Part of a small language model's weights: LayerNorm before each block.
Each number is 50 + 10 x the weight over its row's rms, rounded and kept within 0 to 99. Layers, rows and columns count from 0. The size before them is the row's rms in percent of the matrix's.

# layer 17 MLP down (transposed), 1024x256, rms 0.164, rows 719-773, columns 0-63
100:49 37 76 33 55 43 44 49 56 38 53 33 44 50 40 40 52 47 52 58 38 38 46 50 45 41 48 56 40 62 39 49 49 48 60 52 55 33 56 54 51 32 57 65 56 38 63 59 51 56 55 51 39 38 61 57 53 54 36 32 40 47 43 46
096:54 43 39 54 61 67 45 52 40 47 37 38 51 35 40 73 54 56 45 37 59 60 45 66 34 46 47 37 61 55 52 63 49 31 44 48 44 48 46 57 47 50 48 42 59 31 50 39 38 55 46 59 50 37 62 45 62 47 55 43 36 48 60 52
092:35 48 43 45 73 26 62 49 41 37 44 68 44 55 37 52 44 36 37 56 50 66 61 52 55 48 46 52 60 55 49 46 27 40 54 51 76 61 48 27 64 46 57 40 52 47 44 59 48 41 48 51 62 20 41 29 42 52 63 37 67 47 53 63
104:47 62 47 50 73 47 56 54 34 50 51 63 37 43 50 52 62 54 52 73 59 50 39 54 49 54 40 42 60 61 46 31 47 52 44 58 55 56 41 53 56 42 50 26 58 32 43 58 41 51 49 48 52 57 49 82 46 52 53 51 49 36 48 78
101:38 37 44 53 63 51 59 53 58 40 32 57 58 52 33 55 63 38 55 52 58 63 45 40 45 54 59 51 23 50 47 57 59 52 60 40 53 46 44 49 48 51 46 56 40 53 54 68 49 47 51 63 52 54 47 48 71 71 54 56 45 64 46 52
098:50 55 59 50 44 47 35 73 53 62 61 57 67 46 58 40 48 32 46 44 31 56 56 68 51 49 39 62 52 21 61 45 38 47 54 51 50 61 49 61 42 52 49 38 57 55 54 34 48 48 57 66 42 44 63 43 54 57 58 68 48 61 31 37
102:60 57 58 47 68 34 58 34 43 55 61 45 63 40 38 39 57 61 53 54 44 81 46 56 44 64 61 51 43 56 48 39 42 53 57 61 40 48 54 46 55 47 34 36 42 58 47 53 43 65 37 59 65 55 59 48 41 42 32 57 41 57 48 47
096:53 47 59 51 29 43 31 47 47 43 39 65 45 48 41 47 44 61 70 66 53 51 56 31 47 45 32 59 55 39 51 43 40 48 55 72 51 38 58 52 50 42 32 49 53 59 54 55 46 49 55 33 53 53 65 28 56 59 48 45 43 50 58 48
098:54 47 53 50 41 61 50 47 37 47 64 44 56 58 54 46 44 45 64 47 63 44 54 53 47 65 52 64 45 44 46 51 46 36 49 53 59 58 51 61 69 28 41 58 55 54 49 53 66 42 49 60 43 58 61 50 39 69 47 56 45 51 18 42
096:53 42 54 64 35 71 45 63 60 40 68 54 60 61 46 42 57 64 62 51 64 35 38 63 51 44 44 37 63 35 56 31 77 56 51 43 54 37 54 55 60 54 48 44 41 55 62 50 67 36 43 44 61 63 41 68 49 53 52 59 56 53 48 46
105:63 60 67 46 54 53 40 39 40 62 59 42 36 47 39 41 40 57 58 56 28 42 54 67 33 38 45 54 65 23 48 35 68 47 62 52 56 65 51 44 43 38 46 63 58 60 54 62 43 52 35 50 55 49 46 64 47 38 53 42 56 48 52 63
102:50 50 28 47 46 51 42 43 39 63 53 43 41 45 33 63 45 57 55 50 41 55 67 57 55 58 56 68 35 51 55 46 63 51 32 42 50 54 55 48 50 48 62 47 42 60 62 50 59 59 58 57 41 41 46 43 36 53 49 56 57 55 40 58
096:39 53 42 42 56 53 46 43 48 39 60 47 41 56 36 45 40 55 35 45 36 47 46 42 53 58 41 53 39 47 41 46 54 53 52 42 40 42 54 33 34 58 54 70 44 44 53 52 58 53 50 51 43 44 51 50 49 51 49 67 59 56 20 60
092:43 49 61 58 46 62 53 59 54 53 43 53 18 38 49 33 51 49 44 47 45 53 41 54 58 48 60 53 39 61 45 48 79 37 39 58 44 48 48 52 71 46 44 63 66 57 56 41 43 56 54 53 66 51 46 58 60 40 56 43 51 57 37 45
100:41 54 41 51 55 33 69 55 36 40 40 56 49 42 66 47 38 37 58 48 46 57 43 64 42 55 47 56 68 46 38 50 59 54 43 58 54 54 47 43 56 66 48 37 56 33 22 39 51 59 53 53 51 54 44 55 50 43 46 62 46 36 49 54
091:53 50 45 55 47 49 56 37 70 57 56 64 56 51 57 51 48 46 59 44 54 60 57 48 56 53 69 42 49 49 47 42 30 50 72 21 48 56 32 35 60 64 39 47 51 44 52 49 44 57 45 37 45 46 40 65 48 44 43 54 56 50 53 51
098:48 39 61 49 57 55 70 46 42 35 51 52 46 54 60 53 54 31 56 45 32 80 60 48 42 41 43 36 45 47 52 45 46 43 63 58 40 48 46 54 67 65 37 78 43 47 58 57 52 52 52 49 42 44 35 47 36 27 44 49 47 40 48 47
097:67 44 47 65 52 41 48 47 50 50 33 42 57 57 44 64 61 49 50 49 32 62 43 60 50 51 62 50 57 44 47 63 32 58 36 56 43 51 56 44 19 52 40 55 55 40 57 70 57 49 46 40 60 60 67 34 45 33 33 41 57 42 47 36
106:45 44 30 40 43 56 63 38 52 42 48 64 31 52 63 54 41 36 69 70 47 38 39 70 49 45 48 28 40 61 45 65 42 48 64 37 57 51 47 62 50 54 53 55 58 49 56 78 27 37 51 50 48 59 50 51 53 64 55 39 50 46 45 54
101:54 61 55 62 66 56 72 50 61 55 27 62 49 46 31 51 52 50 46 60 45 63 62 41 50 55 34 42 61 42 56 37 56 36 46 57 67 46 49 51 53 39 34 53 38 46 34 70 35 69 40 39 47 32 63 54 46 46 54 53 52 40 61 51
095:42 33 64 55 54 44 65 60 58 50 55 52 59 43 43 45 56 55 48 43 39 58 59 51 46 49 65 41 35 63 48 47 57 57 53 53 65 57 28 56 59 65 62 51 53 43 55 53 54 43 53 39 70 56 67 49 31 68 48 48 34 48 42 38
102:43 50 50 46 64 46 49 52 41 52 44 50 59 60 39 44 36 44 49 39 86 30 57 52 38 46 45 24 51 58 57 50 66 55 49 33 61 59 19 39 46 42 63 60 59 69 34 44 45 46 56 63 45 58 34 50 57 47 46 61 58 56 45 52
103:50 43 49 52 56 35 59 42 39 53 65 40 73 52 41 46 47 55 43 41 50 59 57 56 53 61 51 53 45 47 42 53 69 47 50 26 65 41 53 55 69 51 70 47 51 61 41 38 50 55 46 51 53 51 67 56 73 56 42 61 64 63 60 56
100:47 55 46 59 64 39 40 47 57 34 58 62 67 67 36 55 43 56 53 65 60 77 41 60 69 48 50 40 62 62 38 37 54 63 54 57 44 48 57 62 59 40 43 52 39 57 51 38 58 40 46 60 57 48 54 39 43 57 47 71 51 51 48 52
100:44 46 54 50 45 47 47 55 61 52 39 41 46 60 41 61 50 44 46 45 75 49 43 38 51 54 56 55 43 47 63 47 68 56 62 56 48 60 53 67 41 61 50 43 57 53 42 43 56 51 48 50 57 39 54 53 47 52 53 59 44 56 56 50
108:35 50 36 45 67 37 59 55 49 65 41 39 56 57 53 50 39 61 50 60 73 53 50 49 53 67 57 52 53 59 46 59 38 41 64 55 58 54 51 48 37 54 60 53 50 45 59 44 55 50 56 34 52 62 59 33 34 48 61 45 53 36 53 51
101:57 42 57 58 44 54 35 41 55 37 54 45 58 47 38 46 34 35 64 50 50 49 55 53 58 63 39 59 51 58 61 48 25 34 48 55 42 62 50 50 69 41 63 45 56 68 63 39 45 60 47 56 66 43 48 48 52 34 41 58 41 48 50 50
098:42 31 37 55 46 60 38 50 56 59 63 49 54 56 50 42 48 41 49 74 33 52 61 45 42 33 43 62 64 52 57 73 41 55 57 45 37 19 46 64 45 32 43 57 51 59 52 50 38 48 30 44 41 45 36 59 68 45 52 53 21 42 47 49
102:44 37 64 54 46 66 43 60 60 49 51 50 67 64 61 43 40 59 41 40 78 43 48 48 48 25 55 40 49 41 38 49 51 44 53 43 58 38 45 63 37 50 52 29 32 48 61 62 62 55 62 71 49 48 46 57 49 64 70 46 65 45 68 46
107:56 56 56 53 40 57 50 40 60 26 31 55 49 52 28 42 62 52 35 40 73 42 61 60 39 56 66 48 52 38 44 45 49 51 55 43 54 47 39 52 50 41 53 41 47 57 49 69 47 47 59 42 46 55 48 55 52 68 40 44 51 48 32 40
109:53 67 68 54 45 41 44 52 50 61 61 62 40 50 38 52 48 35 51 76 50 29 40 50 46 67 57 37 50 68 28 50 69 45 51 58 47 55 47 53 45 24 45 51 44 50 52 42 44 54 44 42 43 61 49 50 64 51 60 42 50 37 60 55
099:48 40 52 57 66 58 51 49 37 44 60 44 51 56 64 54 42 44 53 39 60 63 30 54 46 49 49 62 53 52 51 39 50 54 39 37 58 38 60 40 52 52 60 44 54 45 53 33 62 44 71 53 45 66 50 38 50 40 40 49 48 50 42 62
100:41 36 48 59 54 59 40 50 63 44 40 67 45 46 44 62 57 50 49 38 56 44 42 43 51 44 25 49 52 51 51 54 56 45 53 44 49 55 53 47 61 61 48 43 61 59 69 45 38 40 51 54 23 53 54 51 59 75 65 73 65 51 38 49
107:48 47 34 50 46 49 22 50 48 66 41 69 42 43 49 51 63 43 62 56 34 61 53 42 37 58 53 43 46 50 48 52 51 60 42 53 54 75 56 64 52 41 50 38 53 38 55 50 70 70 37 40 61 66 34 34 39 53 62 30 57 59 29 31
107:50 51 57 41 54 70 45 46 49 56 44 61 29 51 53 48 43 60 51 60 46 49 61 45 45 63 37 39 50 49 38 51 49 42 59 42 25 58 36 50 55 51 72 35 41 48 56 57 51 36 55 49 68 45 51 58 52 54 38 52 47 46 58 57
097:34 48 44 36 50 39 63 57 38 55 61 51 40 45 40 51 57 37 47 46 49 48 44 50 54 53 66 53 57 35 58 55 45 42 58 53 60 61 49 50 70 47 71 22 52 53 45 37 47 50 42 58 36 70 65 54 36 48 44 62 43 44 42 35
102:65 35 45 47 73 46 53 48 38 53 32 58 61 51 57 59 39 34 58 67 72 41 60 41 30 45 62 48 56 54 52 53 46 44 37 56 54 34 33 52 54 55 49 42 45 39 51 48 46 68 39 58 66 44 58 38 40 48 56 36 34 50 40 41
100:55 42 45 35 37 51 35 52 23 67 56 51 52 51 35 61 25 63 57 55 46 61 47 38 44 61 48 43 71 47 55 42 51 32 53 54 58 38 46 57 54 55 53 48 37 57 53 51 43 62 52 25 56 47 41 26 43 60 54 33 55 43 70 58
098:55 41 64 33 50 48 52 60 56 46 52 53 34 59 50 49 40 37 44 69 35 57 43 50 59 60 68 71 49 50 41 50 59 61 68 52 46 65 56 60 50 47 43 49 65 52 55 62 53 45 36 40 58 40 50 53 43 45 49 56 46 57 57 49
095:47 49 56 59 45 52 52 33 74 68 58 61 58 43 56 55 62 58 60 56 52 57 52 44 65 59 50 54 56 69 51 59 37 30 22 51 62 39 43 53 52 40 50 31 44 69 41 55 55 44 55 44 47 67 54 68 48 51 61 64 38 27 51 51
100:64 64 53 51 35 56 38 57 56 34 62 51 64 42 46 54 38 50 40 42 46 43 44 36 56 51 45 44 44 59 60 58 66 46 65 56 55 63 65 51 50 48 41 37 54 36 56 50 60 52 54 58 54 52 41 44 60 45 44 48 71 22 44 66
103:62 53 31 42 39 52 47 65 71 31 46 62 49 57 43 53 46 53 52 62 58 41 62 48 33 65 44 47 57 45 47 58 45 53 45 59 42 52 58 38 45 61 68 27 36 62 47 38 63 63 47 47 50 67 44 55 51 44 55 43 49 48 62 54
102:53 47 54 58 39 55 55 32 35 58 51 49 61 44 36 43 44 58 49 47 55 58 40 66 47 37 52 34 42 50 55 63 38 53 50 46 20 53 38 47 49 42 50 55 43 52 56 39 44 26 56 41 47 36 34 62 45 41 63 54 58 72 68 62
097:54 38 56 57 68 60 53 56 57 26 62 41 50 39 43 63 59 59 36 58 49 66 59 41 46 62 67 55 62 47 65 55 54 60 42 30 70 49 33 42 49 51 60 42 60 36 54 47 51 33 33 68 25 66 55 39 55 44 53 57 43 44 61 63
098:46 57 42 39 42 44 60 51 60 65 54 48 54 52 42 55 46 47 49 51 50 49 49 64 44 53 49 39 62 51 77 67 60 48 56 61 57 56 54 47 49 58 60 48 42 59 54 41 51 44 48 37 66 52 45 64 50 43 45 48 50 45 57 52
103:29 43 52 34 49 41 60 33 42 64 59 41 42 51 33 25 53 46 47 59 57 40 53 54 49 67 52 65 53 40 44 46 46 66 47 53 63 47 51 58 51 39 55 37 37 71 49 38 37 41 72 61 44 40 46 52 59 50 58 52 56 42 57 58
105:43 46 58 54 60 46 50 55 54 63 46 44 52 50 38 51 43 48 43 52 47 35 63 42 38 47 44 34 50 34 45 51 60 70 64 44 48 45 61 46 47 58 68 57 50 57 55 45 51 32 67 50 42 50 47 40 75 63 48 55 30 38 63 46
098:70 62 52 52 44 27 54 59 54 66 55 48 60 55 51 37 37 34 48 49 36 69 55 48 46 66 31 52 57 44 47 48 69 51 43 56 46 49 55 55 36 63 45 39 46 43 47 65 47 55 54 17 51 27 40 55 62 49 49 56 49 44 47 60
105:56 56 65 46 53 51 40 43 54 34 29 52 35 54 59 65 54 51 39 60 41 48 69 39 55 71 41 58 58 61 31 45 53 49 59 60 43 40 38 58 51 54 60 63 28 66 30 45 52 40 64 31 55 40 46 51 53 66 60 43 31 42 54 50
103:65 60 56 67 55 50 51 60 61 39 58 50 47 59 54 42 51 61 39 44 53 40 56 48 40 41 67 66 66 60 52 51 46 50 36 64 41 37 66 18 59 56 66 66 52 54 60 49 54 55 35 63 43 54 47 58 56 61 44 47 50 53 53 59
100:60 47 29 52 59 48 54 51 61 52 50 43 49 36 44 61 49 66 43 55 64 39 49 52 57 55 32 21 52 52 29 47 56 25 50 60 42 34 55 34 46 61 55 34 55 42 57 48 31 58 56 41 49 58 39 53 48 52 44 33 46 51 60 64
096:52 51 48 61 64 52 40 46 39 46 67 46 57 45 53 45 58 49 37 42 59 31 69 50 57 31 58 44 58 66 46 51 38 57 56 48 63 63 38 38 59 57 56 48 49 59 47 65 67 51 46 56 50 61 25 56 61 27 60 55 45 70 44 54
102:62 49 43 42 46 54 41 46 42 53 69 54 44 26 57 55 40 46 52 53 72 41 48 61 53 45 41 44 53 35 48 51 38 56 34 49 62 56 26 40 50 53 60 57 50 34 53 50 53 58 62 66 46 37 56 41 37 49 24 43 57 65 46 50
105:48 57 30 66 58 55 46 33 45 30 50 39 43 39 47 61 64 53 67 43 48 53 47 59 54 41 63 34 47 40 48 41 75 53 46 51 52 43 50 53 50 58 63 33 45 65 54 74 66 55 42 52 60 63 53 41 55 46 46 42 66 61 45 40
100:48 43 39 57 44 55 35 49 35 58 55 63 49 39 36 52 51 38 50 55 37 65 47 25 43 70 45 53 49 29 56 52 63 49 52 36 54 56 43 38 55 58 54 47 41 37 50 66 43 63 38 54 41 41 43 49 59 64 45 64 68 60 59 46
# layer 17 MLP up, 1024x256, rms 0.157, rows 720-773, columns 0-63
097:69 37 45 50 62 48 63 57 35 58 44 40 49 54 63 50 54 68 41 61 49 45 61 34 43 51 48 50 35 40 52 49 56 49 57 67 44 51 54 49 43 52 55 59 58 65 36 58 41 53 43 36 58 61 47 48 47 41 13 48 58 49 44 47
094:41 42 60 33 60 48 52 46 63 56 51 59 36 34 46 63 33 45 45 58 55 31 46 51 37 54 38 45 51 39 55 44 56 52 62 34 39 45 42 54 52 51 67 41 58 78 52 44 50 42 64 55 53 49 31 49 62 56 56 66 32 38 54 51
102:55 68 43 44 57 58 59 59 45 45 62 57 61 37 45 60 50 42 49 56 53 53 69 50 59 57 48 44 36 51 60 38 53 27 35 64 53 43 43 46 53 59 56 26 58 64 40 63 57 40 45 58 42 52 45 54 65 60 37 66 36 40 52 60
107:48 37 44 45 69 44 44 43 42 43 55 63 33 59 64 41 53 56 63 43 67 51 56 49 46 54 53 32 52 50 46 47 39 48 72 54 45 44 47 68 51 49 57 45 57 51 44 56 52 44 62 63 54 50 59 43 55 42 48 51 50 42 47 59
104:66 48 48 41 57 50 50 68 63 51 41 62 47 62 56 60 49 54 64 56 54 40 56 59 52 62 55 52 37 50 42 54 51 22 53 42 58 49 54 70 56 60 64 48 53 60 58 58 52 49 41 52 56 34 40 53 64 63 52 45 56 41 33 68
099:42 49 53 48 65 32 41 42 55 62 60 39 41 41 53 57 46 71 43 40 57 56 52 48 39 54 54 49 54 41 64 55 45 58 56 56 67 51 42 49 49 50 43 53 43 63 52 51 44 65 33 46 36 56 86 46 66 54 67 46 44 36 58 47
090:53 54 50 32 45 55 41 54 64 75 55 56 31 49 55 32 58 57 63 41 48 63 30 70 55 53 52 54 32 37 57 41 47 40 36 47 31 55 55 44 50 51 58 51 56 42 38 48 63 42 45 55 42 43 35 50 56 38 56 51 55 32 43 52
102:47 51 43 53 59 60 34 55 70 43 43 62 44 50 49 36 54 43 61 43 47 36 43 52 63 52 37 50 55 58 54 25 52 55 26 49 50 47 50 56 60 57 86 56 52 56 60 34 44 54 40 39 54 57 58 46 43 63 41 64 25 46 51 45
100:34 57 29 53 49 35 47 45 50 67 62 49 56 68 58 40 57 59 24 50 50 48 59 44 38 45 59 44 38 61 61 51 56 57 50 60 61 46 62 59 59 62 51 41 47 57 31 59 33 40 48 51 44 61 42 39 52 56 47 44 56 40 58 58
106:33 46 49 54 50 42 44 51 57 47 39 41 48 41 69 49 48 46 41 41 74 32 53 47 47 46 53 60 41 53 49 45 43 40 34 34 73 57 53 42 63 67 34 43 50 41 48 53 41 52 35 51 55 48 43 53 47 46 47 54 31 48 58 46
101:55 67 48 35 51 52 53 48 59 31 57 67 49 46 42 53 19 49 54 60 32 55 43 38 44 65 54 46 40 50 56 72 51 39 45 50 56 46 45 65 54 51 54 46 55 35 50 48 51 56 47 58 60 41 43 48 50 46 71 62 32 48 64 53
103:50 52 43 44 34 46 57 46 55 49 59 55 61 60 42 49 64 63 55 51 64 36 65 47 60 46 44 49 54 41 36 56 47 53 66 26 53 53 68 44 51 37 37 50 59 38 56 50 56 53 59 55 55 43 71 44 56 54 50 46 41 48 40 56
093:49 47 45 54 58 69 45 36 43 50 46 36 41 46 61 55 42 56 35 58 38 47 49 50 58 47 54 40 61 50 40 64 36 49 51 52 48 54 62 55 60 39 50 63 74 58 78 53 44 40 53 43 50 57 50 61 53 45 50 43 59 63 58 44
095:46 61 44 42 49 56 49 53 48 40 56 54 51 72 47 58 56 43 53 55 68 55 46 35 57 58 45 53 44 38 60 63 44 39 44 30 50 46 54 60 51 61 47 56 74 56 60 71 45 42 42 47 31 46 43 44 31 49 37 61 57 57 36 44
099:48 73 57 46 67 52 41 55 44 49 57 35 47 57 62 49 53 47 41 52 45 44 38 31 41 63 61 48 44 48 54 51 65 54 38 40 47 44 53 54 41 51 55 52 55 39 51 55 40 58 47 68 44 49 44 39 51 46 59 54 54 73 41 57
098:53 69 55 46 48 48 51 55 48 49 58 38 38 54 38 69 37 55 55 51 52 45 64 44 36 33 59 31 52 66 38 48 55 40 52 43 48 39 39 52 49 47 58 45 46 67 45 52 78 40 56 61 55 49 50 66 60 49 36 43 58 50 62 55
107:53 47 52 54 52 45 60 52 55 69 46 41 41 49 56 42 33 43 48 58 51 38 65 56 49 46 63 45 62 67 51 32 55 40 45 57 51 45 50 48 53 56 37 39 42 39 43 49 62 46 46 72 37 35 53 67 69 37 32 36 61 59 54 54
108:38 61 33 48 55 49 51 58 56 52 47 50 50 50 50 52 45 58 63 48 49 47 33 58 59 47 49 55 52 29 54 47 46 53 68 56 68 50 33 51 48 43 41 49 56 59 42 60 55 59 46 60 58 54 56 63 54 39 38 40 42 46 41 44
104:46 46 79 64 41 54 40 56 43 61 60 61 54 46 52 49 53 55 59 59 49 32 65 61 43 47 57 55 50 52 51 46 53 41 53 46 45 53 41 57 41 57 71 43 58 45 48 44 48 63 41 38 44 58 55 44 33 59 52 42 55 59 51 38
096:62 54 43 37 48 55 41 50 50 45 53 49 53 54 40 60 42 44 45 44 55 46 54 66 48 45 72 58 45 38 59 48 53 42 53 60 43 46 65 58 50 77 42 36 46 46 42 73 53 46 42 51 67 46 56 62 43 39 31 66 43 57 44 48
108:50 50 42 33 57 57 38 55 49 52 58 30 47 47 65 51 40 38 50 33 49 65 42 55 45 65 47 48 44 40 45 41 34 38 48 57 35 36 56 76 44 47 50 50 50 63 51 52 49 65 42 60 55 36 42 41 38 53 56 44 32 51 66 50
099:44 53 59 79 55 54 52 43 65 53 60 28 49 54 55 55 57 58 50 58 54 58 39 33 49 46 51 64 49 30 46 45 52 40 52 61 50 39 36 56 59 50 47 51 41 40 53 59 52 45 27 58 39 54 48 54 50 42 50 43 63 40 65 61
102:55 36 48 58 71 65 43 75 64 54 60 43 53 38 44 60 57 41 27 46 56 43 56 56 42 64 38 49 42 52 34 33 49 35 65 47 45 50 59 40 55 40 47 55 38 53 35 49 44 60 31 32 62 64 59 55 50 46 48 45 64 61 44 57
102:42 52 70 39 52 42 49 60 41 48 41 33 51 48 48 62 49 48 41 50 36 47 59 67 49 44 55 47 63 82 49 61 30 48 56 57 51 40 43 34 35 56 68 45 46 37 47 39 61 38 53 57 60 61 36 60 62 46 53 38 57 70 57 60
105:43 63 58 43 58 56 33 57 40 64 63 57 35 48 49 33 39 47 42 54 65 45 47 33 47 67 47 58 33 48 66 61 34 46 49 30 66 45 45 59 30 41 37 47 54 55 37 54 39 68 44 56 27 57 37 65 46 49 48 51 57 66 70 50
103:58 38 54 50 55 64 61 62 63 48 35 43 53 45 42 59 47 44 47 35 60 68 67 52 59 43 54 48 43 61 54 47 47 41 33 45 66 57 78 44 51 59 31 34 43 52 50 51 53 50 51 55 58 37 44 44 55 78 43 40 56 72 59 60
095:45 44 46 50 77 47 45 48 55 44 53 52 31 41 45 45 36 56 56 41 59 43 54 56 50 46 37 44 51 57 51 42 44 42 35 47 72 54 43 38 55 38 47 47 51 45 43 50 47 45 33 49 45 34 43 47 52 47 48 46 73 70 45 46
105:48 46 40 63 39 43 53 52 55 53 36 51 42 58 48 54 31 43 60 44 79 44 53 47 35 37 45 65 59 43 57 39 62 37 65 65 50 38 45 55 55 39 58 43 61 46 40 54 61 38 46 37 54 51 49 50 64 47 52 59 52 64 58 44
105:39 44 56 65 37 43 44 51 40 55 50 66 38 42 43 38 60 35 42 55 35 52 53 49 60 43 50 40 48 46 47 34 71 52 49 60 59 51 66 58 54 49 49 47 60 47 58 67 39 39 37 48 41 59 55 43 71 60 58 46 39 48 57 41
104:44 64 47 41 45 50 38 69 60 55 61 47 54 63 57 35 42 31 49 70 55 42 46 47 43 57 43 60 48 49 48 51 40 25 63 68 53 54 40 49 52 49 78 49 54 53 58 38 51 46 39 55 37 36 38 43 24 54 58 57 54 47 59 63
098:50 50 50 54 61 65 47 50 23 37 33 53 55 61 60 48 51 63 37 45 55 43 51 43 38 46 55 64 60 49 44 55 42 41 49 61 67 51 62 57 39 42 55 45 48 49 59 35 44 54 45 47 63 63 49 57 47 50 41 31 43 54 53 50
093:56 43 57 57 52 51 44 39 50 71 41 36 32 27 47 36 61 46 48 52 47 25 52 58 43 47 36 44 66 36 56 39 52 59 51 41 62 54 64 75 39 54 56 61 58 48 37 51 52 71 35 15 52 42 60 31 54 49 59 41 43 67 35 77
103:55 42 30 49 56 50 54 52 48 70 58 46 42 47 54 36 49 44 42 27 53 67 39 59 42 54 63 53 26 47 49 50 47 58 66 48 37 65 57 45 59 45 38 56 61 57 48 48 64 29 42 45 53 49 49 60 40 77 46 42 53 54 53 54
104:48 74 65 35 41 55 51 49 39 18 46 52 53 47 42 52 32 41 33 49 52 40 58 50 58 47 48 61 61 57 59 49 37 47 43 66 43 71 53 63 63 64 37 54 54 59 35 42 52 66 44 55 43 48 52 42 37 41 54 46 66 60 58 60
096:39 52 45 63 58 39 46 41 52 48 26 60 51 48 76 38 53 55 66 50 40 50 51 44 56 53 46 48 67 58 54 45 49 74 57 60 50 45 55 47 28 46 52 34 48 41 53 45 66 57 54 43 51 43 34 47 50 59 56 58 61 37 51 68
100:48 39 33 41 45 42 40 48 56 46 51 39 47 53 67 27 46 57 30 42 64 57 48 68 66 52 41 29 45 54 59 57 59 57 40 27 60 47 62 54 35 52 45 63 60 42 56 66 46 38 48 41 29 32 60 26 48 42 26 44 50 45 39 56
105:53 42 44 47 48 53 59 59 49 21 45 57 45 63 36 53 31 44 43 43 62 59 28 40 53 48 63 63 42 46 57 54 53 56 60 43 48 57 51 53 43 62 68 55 55 57 48 60 46 53 42 24 37 62 45 62 41 58 51 70 47 60 44 67
095:28 55 70 45 59 38 47 46 61 49 45 37 47 40 45 33 45 57 64 62 50 48 55 70 50 49 32 56 58 41 47 35 53 48 48 39 57 44 50 44 72 55 53 63 57 50 39 56 50 53 43 44 65 57 44 49 44 52 37 42 55 48 53 55
100:43 46 42 45 34 47 58 63 43 50 40 47 38 49 76 41 37 56 61 43 61 38 58 46 54 35 41 44 53 46 45 51 50 55 36 47 61 40 52 42 63 41 47 41 87 45 45 47 52 48 51 44 57 51 62 30 54 63 52 44 39 57 65 43
099:53 57 46 53 50 32 48 53 53 51 52 44 43 44 45 36 54 55 60 55 31 63 47 58 49 37 42 46 50 54 41 41 55 33 62 40 41 40 47 79 44 64 61 59 53 54 53 53 65 49 42 39 57 36 48 51 50 52 45 58 69 53 65 48
103:50 61 37 46 50 50 59 51 36 48 17 52 49 42 37 28 36 47 46 53 67 60 56 44 55 44 58 53 33 56 44 64 49 44 53 70 46 51 37 57 51 54 46 42 64 41 37 48 47 48 39 55 25 64 53 51 54 44 39 39 48 50 45 36
101:42 56 71 42 58 53 57 56 55 31 37 52 36 58 54 54 44 52 59 52 53 49 47 46 55 44 26 50 69 50 50 43 48 53 55 64 53 47 45 53 61 53 42 65 65 32 43 56 51 38 48 65 59 51 55 52 38 54 50 52 55 43 34 41
095:54 46 65 48 29 54 51 56 49 59 58 38 65 51 51 41 39 53 60 24 54 68 49 31 57 51 38 60 28 27 42 59 57 48 37 69 38 61 64 64 43 63 47 49 44 51 46 35 47 52 49 49 47 47 47 49 40 34 51 43 53 42 53 66
106:42 42 48 39 62 59 72 36 56 58 62 54 36 49 36 49 34 46 65 48 46 47 53 39 43 58 58 50 38 54 64 46 64 44 59 56 44 47 49 66 52 44 39 36 43 60 42 52 47 61 39 46 40 47 52 47 63 54 47 60 54 39 27 67
107:45 41 39 34 60 42 41 51 49 60 41 52 35 40 51 59 28 54 36 47 60 40 61 38 61 54 49 35 77 50 65 47 50 72 48 73 52 50 58 51 54 62 49 49 38 49 42 40 56 35 64 64 64 46 44 49 53 40 53 49 43 37 33 37
097:29 35 47 64 39 57 51 45 61 48 47 50 50 52 43 53 66 44 46 48 71 48 41 51 42 49 51 57 56 45 57 42 64 60 57 52 56 56 52 59 44 62 40 68 45 42 45 75 64 41 42 60 42 42 63 37 39 43 55 70 47 47 49 49
099:32 53 57 68 42 53 57 33 59 53 55 68 68 56 55 47 57 36 39 59 62 54 46 49 58 51 64 43 34 41 38 47 66 47 57 26 58 48 47 41 52 40 46 46 41 49 60 36 58 51 45 46 47 57 43 35 49 51 66 59 59 50 45 47
099:51 56 57 50 39 59 58 38 62 41 55 43 57 56 45 60 49 69 46 47 46 47 46 54 45 68 60 50 43 47 65 72 55 49 46 51 45 55 34 39 35 59 56 60 65 43 56 58 60 64 60 38 50 59 34 60 43 44 51 43 46 50 34 39
095:54 55 48 45 78 43 57 39 36 33 42 56 81 58 52 60 48 64 54 50 45 60 25 33 38 49 51 41 45 38 57 51 47 50 40 49 46 31 66 64 34 64 54 46 51 48 57 53 48 71 76 45 52 60 54 53 47 53 63 35 57 41 37 54
104:38 40 50 47 62 69 49 35 53 42 38 38 41 46 45 39 37 37 67 57 42 56 61 38 36 54 55 41 54 41 39 47 36 58 61 37 51 29 37 55 55 44 37 49 47 43 42 60 49 38 51 45 35 45 62 55 32 45 41 64 36 58 60 52
096:58 58 38 41 62 60 56 48 55 63 62 54 46 42 47 61 59 41 37 56 53 44 48 28 55 46 54 55 56 69 50 50 51 58 47 46 48 51 54 64 41 54 48 52 44 59 56 36 56 35 43 58 51 43 66 31 53 63 53 36 57 39 60 56
106:45 50 47 59 54 56 43 47 52 31 55 43 44 80 35 39 52 30 48 43 58 61 55 49 37 55 47 41 56 52 53 49 55 57 43 46 58 30 42 58 69 53 66 51 46 57 49 50 47 36 45 62 32 47 51 68 55 48 68 44 47 40 54 42
104:59 58 48 25 53 47 40 65 62 30 70 48 54 51 63 63 36 49 57 47 52 52 44 64 54 61 48 49 41 42 50 44 60 54 63 36 57 50 56 35 57 45 37 33 55 59 57 58 35 37 41 49 41 73 51 47 55 39 47 48 52 54 48 44
103:36 52 69 53 56 54 34 46 53 49 60 54 55 51 48 53 63 59 49 46 56 52 43 67 46 46 60 54 33 61 47 54 56 42 52 50 51 67 50 50 49 65 62 47 48 51 44 47 54 77 64 52 43 42 51 50 59 39 48 51 61 53 59 59